python train.py --num_hidden_layers=8 --num_key_value_heads=12 --norm_eps=1e-06 --tie_word_embeddings="early" --extras=["some layers without attention", "local attention windows", "paired heads", "shifted keys", "gated attention", "norms scaled by depth", "capped logits"] --init_std_o=0.0062 --lr_head=0.0205 --schedule="wsd" --decay_shape="linear" --doc_mask=true --max_steps=3148
Each number is 500 + 50 x the weight over its row's rms, rounded and kept within 0 to 999. Layers, rows and columns count from 0. Numbers have three digits each. The size before them is the row's rms in percent of the matrix's.

# layer 2 MLP down, 256x704, rms 0.0741, rows 0-73, columns 0-87
093:514460473496415556518428445488534518487473547507550475474509470545530567537486516593550514457514473508538481466492463512513488455536522445486463523446480430467523495583499453553476474503435459474490495520515387357531595572494441483522539565479517377519576572581484
099:487529504501520543511444556522454588536556462542460487599540468489551480503524454510377564473534462536480457517545578589565467442438603463398555536493465541497520492538590551466510545501435527515539455498507432584503573592495492519505539500482485418491539476546501
097:549473522439439520523630424485467565505436551430461454433598577460497391445524462485522451521651492465556483482477410466658471476384426514597491506463497482505547520520569611527449405570500460530508456491438504469503457521618564557492491558522399411400433510526547
093:542446540546521358472445448503501367456509484558499545531484437585522580528446533497516483516425459489501504581479437550516532534587496582479500602550549570476520475506556470547550640525533546572568477483539580582486421489478517558559506509546432547529448488534485
093:509474471441476481445549429410508496538455518494509506485519611556479536488545482512584482446485494536596565446421492449611476649544577553514477496582577436498539524456517420575433521533572453549454525484443551433512411492487414537546473493541461488557410493456400
091:528504506589491526535550426448488411567564552541536512491539497496545502501488486477569572535567558460442533509423570462450423499471450469466653541532535430555515495515448556518477496562486483547486463502482474466491554467495444523478447543514474495571535552494450
095:568533379539558514594453446445525450480449536515504490587500483584525406497458559456552531467480479441507530456513579502574399492576526445518473444390489565414460494527453524478598560506423488527567506490569433421437458505512549553474436371465485502528492506492518
107:532521419420622553489537465513486397431535469586462577443603486481440513477555476552499494511383487567518390418482533523521427486478499532554590554541491482591478437496455508467426514454528487449457512452519480606416473586498544436525618443481519452481485567467572
120:530417446437519532503478462536420497439469536575535497540515494487390481465439422570385488435423481464567548541415543496513512475448517481480492466480562521433505476520563478490470546517474530529467480438404546536500553524496496517507603586457489473467530499464464
104:441457504492592599555502495454478480537542510450474612494457459454608509523519477527520543581514508431460459443431536536559454556480491561485530460448412621399493436477538480461464605482552544424501483556475507528452567574459436485532547487506497448447491435448550
101:569480509543575377483536507567492504478547446573524417462411447532464511507534530502514492599440550455454494491435498471440444527537524608480502530437583479593538553458481540500491527423511435475550536505523573488499502526522572434446415455563539513589493450490572
109:509506478488481385513453499498486557494561438575612465563526574658520489509458481567607444450523490552418500415532431541486530532474522506538563475498529405490519416462499457564368555566413481486489517566461353484417538493461480488507520426481469418574454524539457
091:472488518557477559449446522472472534529509476459445448476583553523433501550417530422579548516603495617520488481494548405465472514538420485471429477566521437529475477508551487497501594483527446483495440477462586580464525603539525511471467481458471485525482440480434
099:493537550473455489594476551504443469545479509466557452450465506551433510586542562463499506562523538384511462509503517599516474457516541437482527506501499552487519446571523525542553491464460467468585520460444421449499546519411383542471472402412589518450567479423503
096:509449576483517582517589526458484453514471528386434479504524448396490475460540424499455413478456560525607521442542524544616467493510479464508421416479408448491483495439457499507450476550607566509496457446521448466462512445513475479468548484502452543498590522482512
115:489453551498519527506474531433414579522544533510524448383473465553483560499586517488463495430525450533478424577512543541467577611457470462513591537484502439497504462536477495442535574549565603503451535531540556480442559486499468422391546555453455481523511465566502
089:458473553470496441425454416470488517571499484470451480576503463471572524506591488558454515487506498569498514590475588514436531520591451558441475485568368458489517619507603477496492463530546508469458614442588501486505533461421487553508456529458428496444425521424520
108:540386543529457499478495510501457515439474565546497473426460474406414478484469416461513544437540503522499411560464507436489477535486522492515413530554474476483419451543499527548492536517422449484564518515484512431467537502477507490411421465490563533519514479445444
098:467507438564512540535537466512484438538537569445493454505503486493499566510487405500492516518572479505542427523582451474493476556464502571497494506412447431427510419449528454480476496538453525503564585465451517493549447424549531496612525619586478585548477436356483
100:417475501488569510495460540571542542458554413485583519470558490469492545577544407497447555446446492457423362510483569504516418453545489479441546434515663528515451488439516540430542472486508571562459497479481543516451552523530566472515486450632509444570576556469589
093:384560517346547584572457476443476489566530404530450557572505542511449460540541451545537458597505403595513543482462581494374549406462457542489529490555511506543458475433566564423446628488452446386532458595553450448467522444598540524401398497577539446453598479507514
106:452492577589538565513555555532520544476488484439534460568549533496511523497505477439568414457534443503500407431477485509529518571501526516425434434480435490465569536496514483481482457516383464488507504414475491523444535515485458477381578432511463497476479448470452
105:571478515535540547507505513432464497507468427506444501491403549496565522503491475551482573506613414512483464430503548448544525546498482514602456487477550491428594498479491575487540477568392585495522551480496534467563402521568493489419556504549465449505522503475407
102:438456516561572505480574438431605515479483516561441541564583467481512551519467522473471483509564541452554517521521547474581423496551602427411518496509529499477500446466380506439518439542371596475539498543432592455402472487506480460532502544496493468430554509497609
097:449541524443580485517525452462501465553560466463437547562582499510512444495463506568536484514458552573555504501487473575510553460443515599584573523543523592502557476495482531609506546550467637505521474494514540529471540482559480529527494659488493518462499508497501
101:404443516478582512456452586553485536538567491509558480598572474506609460491633601546494525439505579555587523508619542529543548539481442462479509492478464537486506499429605508570452447549396401492412496577463498495476462514535517493560519478476502499529538473477516
099:545410433475427443506491509461585432566524447514519480467464447559540411518577512474437481460495442460517516576537532494536480457593487505505412566474506467469437459431465510568440454472451578462511432498452486483523493499477538434446523375515449420551411436470578
103:451466471485449513425508552569498544468438517477511498470453563452468486553447454585454510541535491518529545361524451512502429585530483510457561469546549408450424383470567588421492497525526524462515543561520532390523539488517498483446493527490545517521507496563532
109:445583467376477438492488513438434559513448623476397539438533532472439481454500446479521443513524629516524530456488438514567527433472495553514503530509529451511521476532569519504470477540477412529529507608560510467508507348543531516528484583487536509542406488407496
111:525491558493486591487377556475479458547442512490457487494390487413506525541452479432477476521405509485508476555510475531519481416500564481469471452481576587523498476572453449535514595555514504439501516470494498520537470490498482467525510576513511393528522532589471
089:475543381480555505453544496480496413533493461543537471598542473437562574433470603521510509533492495454481536564442497456502548437497462543533505519469452504500488539497555503568397535466570553497522481455443483465452494471519516529492504583454512520454541479444537
096:520445602509480524487436495502480446489479475457533556487476473498429519527556538486487473606479539600433522534549519506383489509580511482475509586440485484467434501411577478414480463349616468562452534525547488490531496417592516458499477579527512482447494523522452
105:518522516471539440535621479487440541461392522563536502440534650465448435519505544469513469577533532553549520453531388517533541602483478440430522573548414493500559591515504497404548551521509486529417558532418499528533429365489528529403449388542481580467443610432448
094:578526484529504559553531546545404479417421393462488416547484538514547425454520582528504534533478536499446535492580477535447510523552503522550450465495467520516507515380428484362479437502552624577467535557539584472474508457576519532465555511504485430516513410488551
105:470446447482473433454503599505455518493505425487557524497546522515488403469549511439469475531449429456380526579489381459539533484450527490486522438480484493494572444584468440528543564494606522510489426501559470466510481435533486412584461519530515525424549524424564
103:507423439512543415516406440508385468477506568493463508421547512470490469449435561424512456466546511426437521487443434487491492575607602435485547529520481527584523580519511506506529465405578453592453564487631466499485514531476509500488513502593532513483472453440501
098:546483517572465512436434454517556516524513431477449524568488521487560522514536522482531486496564481537382493451594499470484385515565459435438470497560565524418446493448377461499526509515454567519484527540550501551521535627525507546541543473505517550568507432560557
098:515501457552545525484459618522476532456504391426663442541485522461617510517551395537494480611500522393390512495481449476473558520477496520581550643430511508522431562488478494492495583485493552512462501495484506481512508472526472312405514590509427445442463545561470
107:570522520449439541532414512449543489519522486448482536489438503486526523583539512539536490566546432526432456436459444487507432470562432464476440465494551466513470481451447403523508526569542501578519536466513610403457523592452517455493458477493438542533484450527473
096:422529356481457409546366440501551462585500477525553544558527471591540479564488564511436459503410383436578498532532486509503646593530580463520566536591529577543482464442451387459528552477464471467457454489456445541466421543549498437498560593601534550446517475554480
088:496436582525509398500432375464553450413494528417435555489448569484507501503490465523520498464517494526529432495489526493509539541505412475485533453482476407587482502655490607535512469586482397508551463559438461400456485481596537483464487527501436447494506507454433
109:445493587486488472422469473498585439559486535462473482450481517508503540522556416592440443549526471508452501545552484427427443515507607510438526470462449488469447525463475584472439493562595462617579597451514536371530475563502464443474580521515525555531494486601442
094:523523594442519556445471503511503529550467521532488595474438553482536485520502521420602433460464487444463509625499516588502559540521448561537411518544420445554436488464486531492511567511391517589467391370534539498472475567413514469612502493502464425553508536487509
094:451495643451456456557432492443460565465486584456528521596486507492491486562539504532562505464565605557517544503566536581512527458481507509444484582551514467440543580584495474455568528526476450540437464514472399563528500546474528439528499487492480556488424396539459
091:519524556529543411547446449505518450488536543533457555495466452515523488502558470516452512482478499531592523494588459548500473572488491508472550516439523504525449551510479419549571590522462484430470480617518409464387619531483523515529500488493522498519438506565498
107:445434554486568484518516456565574631572457446546397495513549536388535486572604518535517476512487434515486507511493644501503519515493505434455455493449494542599481587543394458559486498508483481494344502448505428497516485474557554569519518454520506524502561556471422
096:544534494583409420454534456597438634443541488487478645463531515461537547534550405527459519463532558384445525500545501522531501609501432479468580511543603424519613497465534504523561498478504531541538493457541530556429487499469452425589512515472553427473566540440495
097:532456556491502516447515497548544554506462600469569442534498507468535486460436468471508534474480558422538449460509545451500472474402545509455545516643476512455523578525465521452419450580521544469502475417455553626375491494453532573549497565428508461453477463520561
101:526602477525478479685532547529437487446505440490482482597508532553538399480447546454493501439478471526582435467571436556435592503545572621430521466543524565493498520535578524634626395454510517612541517561572578472495518482553449421448542474522569412436451590543505
103:514397584660486511505511549480431495426494500492516479564539509518517562499436602525559460522502496511488551521574488453526545605622515506447519536476503534489490524556484442480564562534486506485440452511472488526668472507552492447470487451532520511539513493579469
089:494615460503513493466448399556551615506512591371490525459482425503416514457552606459520564460399496400496491418429473469505419538526543552529502431497473597409561430494513518454477571525540517468524530484509481433496516530508538413523526468477545539634442590496500
090:465517507482450506517582505508467478485430438412525462475555482515481563576550499423596435494501455496518425580458411538496520491541503447500452519406526470419482451443497482539445393490514415501428470529437451556525550495548591543552563452477538444477472495497459
105:495520454476465489481530570439469560523424433473467559461465497416508481544492491508516416482552553512439560498583494521550465530481545457500462534536568481513420487493478558488536362590497517499492538461523437574454571504654469440431518532562585437460512539562503
107:453433583488525489520584492361615501606544494355471493545423510454422607497515504489518559511467534610523501490424475553495476547489510426568437505573532468409466473525557440466492480483535519527526376538495534474443489520530437453514442457443457562522494568480465
087:507500472517517446434484432440506484400521471440526390547425490462492466531563541555485449459482482529484573460567489523554472543408540570473627494619490532497398508470535566532418405394528515487570592578467490437538539507477614412507516422506596492492450573518538
098:503544491505464505577510585462501431447471534461492451507465517615474435487626419489594492482512560507469559466599529602467533506501473496422557544569492547554506512438582410474482484522374440435460486525533470444518574533453503434551650527466474398561470487401410
161:510491442623517505550561441505516490520524408498512554543424508445595464487454505504463538538538487537539476487422499547490424526521562460483546518444560540486567545497539505428464466478534459481470445536530547531535534569556454437437580480535583536456507502481439
088:491539438554445527478562515560427483482489390544560453562490508556476409456518561626464538506470545533477544484541512603512541454463479494636593402596483459468537596479527470466539444487591504455448491527427584486492531503445519592545463523546500537542569429526442
096:564440445586547592557547588375525435494452440527430459577547437548534596534600428489448446567453514420480511449428546531508418455525480512527429505448514514439522495539494432533510493551476520500491505447438417478541554469529471546486451511540479388459479580467460
097:515495507525547444500482503492535532443553501499600559496488453524436516487528459485451432442448493449518536534484534449555516471499511495497465412508610517510484527543484470487504525494548469518440493414524465523543570488563516528563598417418519473448486518450538
100:449458502458461561438450569491456544625513489502455516509523480466480535541583536462546480586415584592583515465447523529450434527521429538492502469499488470527490439537505478465488488513522581476488566494484420490453531495447471534570495504388480457587601487487425
099:576486487508467487516494553529498511466465524567624482408439480631459559536417545352497593507550477488514465473506476605496500464460380522608399514549481531475555561506536520458530462511562517407489499491349526475553474425450555491491445543514493413438563536510464
114:452576509518544504443558556494504521500387547504508513596516487572468483439446467526412503568493381443469618492557526598465559532515589495471432560550474473384550365545511504538425422543539524636522413505516430515410496513505501541508561574505549516554467505598604
094:470499485420495529591498499555434446443495600428627448544434600491466543461384554483491550469508462552507503468453519559448541558502518613505493465608530493515541593454455483474452399529526591604477495527523451487572470409483522591510525518443564571432594525517496
103:478513446598590459487493519546509485583458461522544555454523439538516463539470436503527481477643346533499505425482503472541565397445452505518566485495464531593399515498544488502574463468476513508487544536500477539489526543450489527489474551525583494567509499536539
109:468517616456484500506537492459424477524606508530499524499484552458471470481549531456505532418525521496450449467591569558527499496397613530528582513518446576455477455515511421467551481549365503490555456537497466502473502594499450437535444578518448494477477457410485
101:501416448532519567523568504426467484415484519616413487449481371411591536512505477586498471552436516465493458538487506457428509441579491497453553624507520532478515602467470396508401510456483473568576503516587405513555398498510413525498474553500534560482543506498508
113:550542460474508524526500600429481569455443491533499531529504523557525496508562500447456467497536541553507520550542534498526541491536443427504418489468517466475439556663452527519487450494581441440544544428435476586494522516632470501541498475542497470543470418576557
094:583558576488453511500528479580470499524559425465513472531571477545502577497451487539517455441457521509489459522435547420468435523490526397496494520390432466491460509507514498551518589607536534500563505503511475532464516460493571472553437490545533489494482496533599
094:533537495501502516520503481577491482533623490514468558511503563409433410462425453537424553515505480492463405521420515555511411625488467463510565494509426470497526588441527555485450452481531524499515429442517449497523553560454539507441479485536473420582525517450464
094:520467511393369508510509473390548556505468575476641453453461502496491468422474476465499524503491498453398450600551509541479559497537529449446396464441577545509482496510500453519543509502445550556517449565535536468524446538511512442513462452514604530501493436509485
093:580581486505495472572527544479492466477450499531524464466514658479483537510491494548377588497441512478473505502554551517404485447537556504569505550466587411459494437498413563557462513603528541519412543536577525459520476569556514463510469440473478571472414458528631
094:481558538417491556506483370514473490495509544508512556526468413468501539603441486547479547486497471465369517493536499516569510488471437537398457579554518415583446411406571509521530535599434559505477579466533532486535501528566464520517523460517462470546465454532507
099:476421493539465416444574473524515484565510488474515542498481525474480371503489488407498589498558470414598434574581411499569436446477470517486505525524578609444530529474563528507478561458476400489508471523516523517517537470470545472453518499476553446506457626433462